Weights of a small GPT-style language model, trained from scratch on English Wikipedia.
Size: 4 heads of 64 (1 for keys and values), vocabulary 4096.
Architecture: rotary positions, no biases in attention or MLP.
Training: 441M tokens, 3367 steps.
Each number is 128 + 24 x the weight over the matrix's rms, rounded and kept within 0 to 255. Layers, rows and columns count from 0.

# layer 9 MLP up, 704x256, rms 0.137, rows 378-381, columns 0-255
[[128 117 129 131 100 116 129 144 127 117 164  89 147 123  93 149  84  91 166 145  79 111 135 119  99  83 148 125 146 170 148  94 132 143 187 155 131 131 114 106 155 136 135 100 130 127 107 162 112 127 166 151 176 109 136 166 122 117 159 127 129 160 162 180 149 127 107 129 134 116 129 114 111 126 125 142 111 113 143 136 184  83 175 152 123 158 133  95 144  98 119 154 132 120  86 118 125 114 155  97  99 126 158 159 146 114 101 147 113 135 163 139 121 146 106 152 117 152 137 141 124 134 156  97 144 107 101 126 110 122 108 113  88 135 131 126 144 130 121 103 118 104 142 110 132 115 141 109 152 141 114 103 125 135 151 149 143 142  94 126 124 126  98 147 151 122 156  93  59 135 109 172 114 136 144 146 144 116 128 165 118 122 170 162 156 147 113 127 134 122 107 107 144 145  82  96  65 106 142 130 144 123 150 142 113 127 114 157 136 132  99 108 166 118 176 102  91 146 150 146 135 185 124 129 141 143 100  97 128  99 113 132 135 124 127 112 127 129 163 102  81 142 149 146 118 153 151 103 157 118 104 127 172 151 158 133]
 [149 143  82 125 124 139 140 100 110 156 122  88 114 109 100 118  82 104 144 114 102 126 146 114 151  85 156 129  96 162  97 118 152 107 126 125 130 139 122 129 131 117 143 137 112 164 113 155 141 120 132 139  83 137 114 144 127 114 145 159 120 140 107  93 123 108 117 120  91  90 113 142 125  90 140 120 122 111 165  92 112 103 153 151 110 101 130 115 125 105 147 151 142 135 143 113 135 144 113 151  96 165 144 152 174 116  93 172 123 134 133 118 156 158 128 131 143 117  78 154 131  61 131 135 112 171  99 120 126 113  98 151 120 153 152 100 125 109 134 111 119 162 116 149  91 111 169 105 107 116 118 120  98  97 131 104 143 160 159 131 110 107 143 108 151 119 106 174  79 142  97 104 115 150 129 113 127  87 138 182 158 133 104 142 106 120 102  96 149 161 185 155 128 157 100 121 138  86 181 146 153 111  97 144 138 127 103 119 108 136 123 145 164 124  75 146 115 158 164 140 114 156  83 131 158 134 111 165 175 157 128 149 102 125 116 143 128 148  94 102 129 145 131 110 150 144 113 135 131 175 131 103 131 116 109 126]
 [114 101 124 148 106 143  99 113  71 162 167 126 139 124 111 137  72 146  84  96  71 148 127  99 128 110  81 137 107 159  76  90 110 132 129 124 150 134 147 138 119  94 133 114 153 126 129  97 125 123 149 137 152 121  94 113 119 101 150 139 116 108 111 137 119 151 122 130 120 129 139 136  96 102  99 154 169 113 129 102 127 116 129 189  96 136 134 122 151 155 154 148 121 109 143  90 129 177 135 143  70 154 117 141  95 113 113 110 119 144 134 151 140 119 170 136 157 114 155 124 168 137 160 115 135 107  93 136 119 125 117 110 140 125 104 126 112 134 129  90 134 136 155 154 162 100 141 112 142 105 130 131 118 112 154 143 188 111 138 119 136  84  93 135 108 163  94 131 114 135 124 131 160  94 131 137 147 161 123 108 155 132 108 119 147 152 135 156 137  99 119 154 170 146 106 118 158 114 146 108 136 109 131 132  97 155 183 183 153 136 152 146 133 132 127 159 115 146 114  99  93 147 113 113 135 141 129 158 140 108 131 127 122 102 131 157 125 127 144  71 106 108 146 115 166 139 140  62  88  95 114  87 170 103 147 100]
 [135  98 166  72 138 144 103 135  85 142 161 147 206 146  78 128 112 130 125 113 151 112 148 122 133 130 166 112 129 153 127 148 127 191 107 144 141  89  82  99 125 123 144 156  93 141 130 146 145 142  93 124 121 122  80 153 100 151 143 112 158 153 118 144 111 145 147 116 111 103 132  82 114 114 164 127 110 141 106 147 135 155 165 143  98 153 121  66 190 133 104 136 137 130 142  94  93 145 140 136 144 137 122 108 111 107  84 141 158 100 102 144  90 169 142 118 115  87 105 117 171 116 103 134 152  99 133 108  85 132 135  86 119 158 130 130 161 124  94 105 112 124 160 170 118 118 116 105 109 146 123  92 179 153 134  63 134 174 124 132 166 163 128 160 151 129 119 153 134 134 123 148 114 118  77 128 169 116 129 146 117 128  98 107 130 131 129 153  94 154 131 153 120 108 144 155  92 146 130  77 125  90 171 151 152 133 116 124 145 136 116 144 124 195 167 149 113 131 125 129 140  86 167 134 141 152 115 136 101 104 131 149  98 111 119  88 174  89 119 116 137  99 129 176 127 127 103 111  86 128 133 120 112 142 103 116]]
# layer 9 MLP down (transposed), 704x256, rms 0.127, rows 378-381, columns 0-255
[[157 133 138 155 146 143 152  92  81 144 159 118 120 114 154 123 116 100 118 113 116 141 138 123 134 135 109 102 128 133 122 129 106 182 150 123 145 152 164 142 154 105 118 130  87 176 141 141 134 151 169 111 151 136 143 160 100 135 131 161 106 125 112  76 133 114 132 144 131 149 145 112 149 123 123 112  99 123 138  73 114 168 116 109 146 176  70 126 123 161 151 141 123 147 128 141 131 115 170 127 104 104 112 127 135 123 139 134 139 149  92 105 130 128 119 169 126 151  95 135 105 113 124 177 132 115 145 111 119 131 162 117 166 121 158  79 101 143 109 139  94 109 110 158 178  94 138 124  73 155 130 124 173 116 119 179 146 152 100 111 127 135 118 127 164 112 121 114 102 148 134 119 144 158 135 139 128 101 100  59 112 125 128 122 128 128 135 138 165  95  82  68 133 206 152 163 120 116 130 128 127 112 123 166 137 157 117 142 106 108 142 133 111 139 147 144 123 142 133  92 119 152 167 102 143 142  93 126 138  93 124 120 105 125 126 101  92 127 116 109 101 119 133 130 212 106 128 141 137 111 139 143 138 133  89 110]
 [121 127 166 111 107 130 117 129 121 112 116 117 105 108 129 147 134 127 136 120 146 166 137 128  99  64 153 118 115 185 141 152  99 149 150 119 129  83 140 141 180 108 115 162 169 178 104 119 120 155 146 147 110 102 116  98 161 117 144 135 105  86 117 124 115 141 138 146 118 127  84 129 119 155 106 144 137 143 124 125 120  64 101 132 132 102 143 128 132 190 141 143 140  58 163 125 140 162 108 136 130 157  83 124 127 134 156 124 147 115 102 110 141 150 123 146 143 114  87 143 166 134  95 152 135 116 141 124 160 143 113 114 113 147 154 116 153 153 122  90 108 120 149  95 158  93 109 114 128 162 151 152 128 152 121 121 128 146 157  87 134 150 137 113 120 110 115  70 102 150 170 125 117 123 118 193 142 146 115 161 132 131 152 137 140 130 114 144 151 120 133 147 178 141 106 132 124 120 105 112  88  82 130 163 131 134 127 153 143  91 107 156 125 154 143 146  99 138 116 112 107 145 113 147 138 122 175  98 107 110 125 152 115 122 143 112 105 120 166 115 144 192 164 157 124 129 112 152 119 106 123 126 133 164 118 152]
 [ 87 151 142  83 133 122 111 155 135 141 139 146 172 162 146 122 124 173  96  80  86 126 139 138 166 102 168 142 155 176 113 157 130 124 102 113 187 128 127 130 125  90 129  91 144  90 159 141 132 118 151 158  60 149 125 163 113 126 121 181 136 158 122 111 147 147 155  87 143 133 107 103 129 156 154 144 183 108 137 113 147 138 116 140  76 109 107 107 101 134 144 155 146  93 145  90 126 105 155 157 106 137  83 104 112 119 112 146 121  92 115  94 132 162 126 106 147 127 105 144 161 138 169 108 123 118  82 124 121 116 155  56  94 141 136 118 119 162 132  77 108 131 115 108 111 134 104 126 129 125 174 149  93 110 144 133 145 114 124 121 115 112  76 134 147 125 164  97 155 117 179 123 113 135 146 104 126 118 124  60 104 107 124 111 146  93 134 105 105 111 144 142 146 149 121 110 137  97 142 157 158 119 140  95 136 117 152 131 136 134 130  98 129 135 120 138 159 147 138 127 117 114 100 145 117 172 163 138 117  88 139 107  88 152 107  93 171  98 133 127 139 127 137 119 153 151 123  81 141  98 150 115 153 138  72  89]
 [101  91 136  81 174 148 138  73 141 132 142 106 135 135 127 121 150 166 117  69 119 146 138 119 117 110 135 169 157 138 121 109 129 166 147 161 154 118 100 128  85 141 123 126 122 120 109 106 112  53 124 112 161 116 146 138 109 147 132 103  85 143 175 130  93 122 149 116 169 118 144 160 153 137 129 104 137 130  99 116 134 135 158 155 140 105 131 138 130  99 100 117 166  91 120 149 159 140 156 151 126 124 133 147 130 167 111 152 130  91 133 104 120 142 191 118 139 135 109 146 121 180  92 136 116 144 120 127 129 138  91  60 113 121 138 125 117 129 122  88 133 142 139 101  89 148 137 140 122 176 111  88  99 123 134 133 118 113 127 127 136 125 124  79 114 102 124 122 107 154  98  85  95 111 170 143 100 163 134  98 171 136 127 181 115 135  94 164 114  81 154 135 154 119 101  80 146 124 132 122 142 137 116 106 147 143 160 176 145 120 156 114 141 129 158 122 130 117 165 142 141 121  87 140 110 154  99 122 130 134 135 179 143 139 128 130  78 143 114  99 125  92  99 121 131 117 200 166 137 142  99  95 121  97 102 102]]
# layer 9 MLP gate, 704x256, rms 0.138, rows 379-382, columns 0-255
[[165 125 104 121 127 140  93 150 146 123 128 126  97 121 172 145 147 149 122 111 164 144 102 105 146 130 150 143 137 132 133 102 132 125 124 139 161  94 139 149 132 149  88 157 127 114 133 111 146 142 122 104 138 118 139  99 126 154 103 114 145  93 125 145 122 133 140 119 121  75 135 118 131 121 152 138  93 138 151  86 103  85  93 162 120 103 155 119 123  86 172 124 106  89 111 118  80 155 159 129 103 106 161 120 118 147  89 184 139 143 128 127 172 114 100 108 111 139 137 171 108 150 126  96 144 155 115 113 119 121  89 111 151 190 106 169 145 103  99 152 140 163 148 110 153  78 189 110 114 132 127  94 119 127 141 130 159 143 169 127 127 142 144 108 133 141 119 144 122 148 137 135 100 147  56 124 113 101 113 110 111 148  83 116 120 124 116 127 134 129 144 127 122 113 127 119 107 131 108 123 114  92 120 117 132 118 139 143 134 114 148 121 149 130  80 129 159 146 148 124  94 162  72 110 111 132 127 123 134 155 130 144 126 164  85 113 105 171 109 152 142 165 171 127 117 153 157 143 126 130 105 113 139 165 126 142]
 [137 108 136 130 137 157 117 100 155 180 135 156  95  89  94 144 127 128  90 162 102 105 130 159 114 166 133 170 156 132 181 100 113 122 144 142 147 160 136 122 147 142 132 149 177 149 142  73  88 123 150 118 158  76 158 149 167 119 133 116 161 121 115 162  97 117 138 144 151 126 119 117  82 107 121  94 101 152 116 125 103 182 137 141 107  67 106 149 140 129 121 155 144 126 147 150 136 175 115 108  96 132  95  81  95  97 132 105 105 106 120 113 160 103 118 174  86 132 140 124 103 118 151  95 140 109 121  77 170  76  85  90 111 160 153 138 129  81 149 134  97 128 130 113 154 117 124 114 111 122 133 148 101 118 122 121 113 117 111 133 149 106 153 138  88 164 105 107 126 136 144 136 143 144 157 157 102  99 105 127 172 157 142 136 145 124  91 110 142 106 141 156 150 135 115 172 147 145 129 143 162 121 113 162 102 167 107 114 135 177 133 116 137 110 119 124 130 117 111 149  99 160 128 171 100 154 145 108  98 121 126 170 132 126 131 110 100 101 127 105  89 126 129 144 167 156 122 106 107 120  76 141 133 161 137 174]
 [113 108 112  96 123 124 125  76 117  85 100 135 173 107 126 105 172 126  85 148 121 144 167  83 126 197  72 101 137 128 114 162 137  86 142 143 113 117 145 115 124 172 142 118 144 157 132 107 144 132 159 131 114 144  95  98 114 125  95  95 104 152 134 103 104 113 119 123 122 130 131 104 119 118 135 139  60 107 139  96 149 102 101 119  78  86  97 153 123 167 134 144 159 137 135 100 107 159 146 185 147 141 134 102 165 126 137 132 167 152 141  58 167  94 126 123 150 127 160 209 146 118 135 110 144 100 105 169 145  98 136 156 122 112 106 127  76 111  87 157 122 118 101 147 163 122 151 119  86 119 121  68 167 175 126 140 132 117 149 121 138 158 149 145 150 159 102 151 131 118 140 148 134 143 129 131 134 171 139  92  98 131 137 129 102  91 106  96 110 134 102 140 115 138 134 112  99 113 125 116 141 121 124 117 170  92 100 136 136 100  78  95 111 159 150 167 176 131 114  84 107 136 132 176  97 116 110  74 155 138 126 179 169 107 130 135 157 136 139 108 138 133 157 124 166 158  91 113 144 107 153 126  99 118 122 156]
 [131 146 140 157 127 136 171 103 137 146 132 123 154 106 119 136 148 177 131 118 103 176 130  86 133 145 137 141 130  82 124 114 127 127 129 136 148 154 116 176  83 124 167 140  96 134 186 139 137 100 151 126 124 140  89 134 112 126 136 145 106 150 139 101 164 111 172 142 137 105 146 158 154 169 106 121 158 121 179  89 103 106  80  98 129 141 137 115 167 137 130 131 138 170 153 102 140 112  88 148 134 146 123 142 100 112 143 106 139 164 160 136  92 127 153 130 147 130 137 131 143 150 140  89 132 105 139 145 142 132 137 161 151 142 122 102 166 122 111 124 123 143 126 134 107 137  85 122 126 119 148 134 106 125 137 123 114 135 152 121 123 144 128 129  94 111 118 168 144 143  81 121 116 102 136 145 151 143 133 130 101 169 141 127 159 119 108 116 167 130 114 112 147 121 129 134 158 125 139 121 115 157 125 142 133 128 103  96 175 134 102 125 122 166 154 168 174 120 142 149  86 152 124 145 114 134 181 141  91 167  95 107 143 111 115  98 146 129 170 146 122 138 134 112 142 132 156 104 144  97 110 142 109 168 103 153]]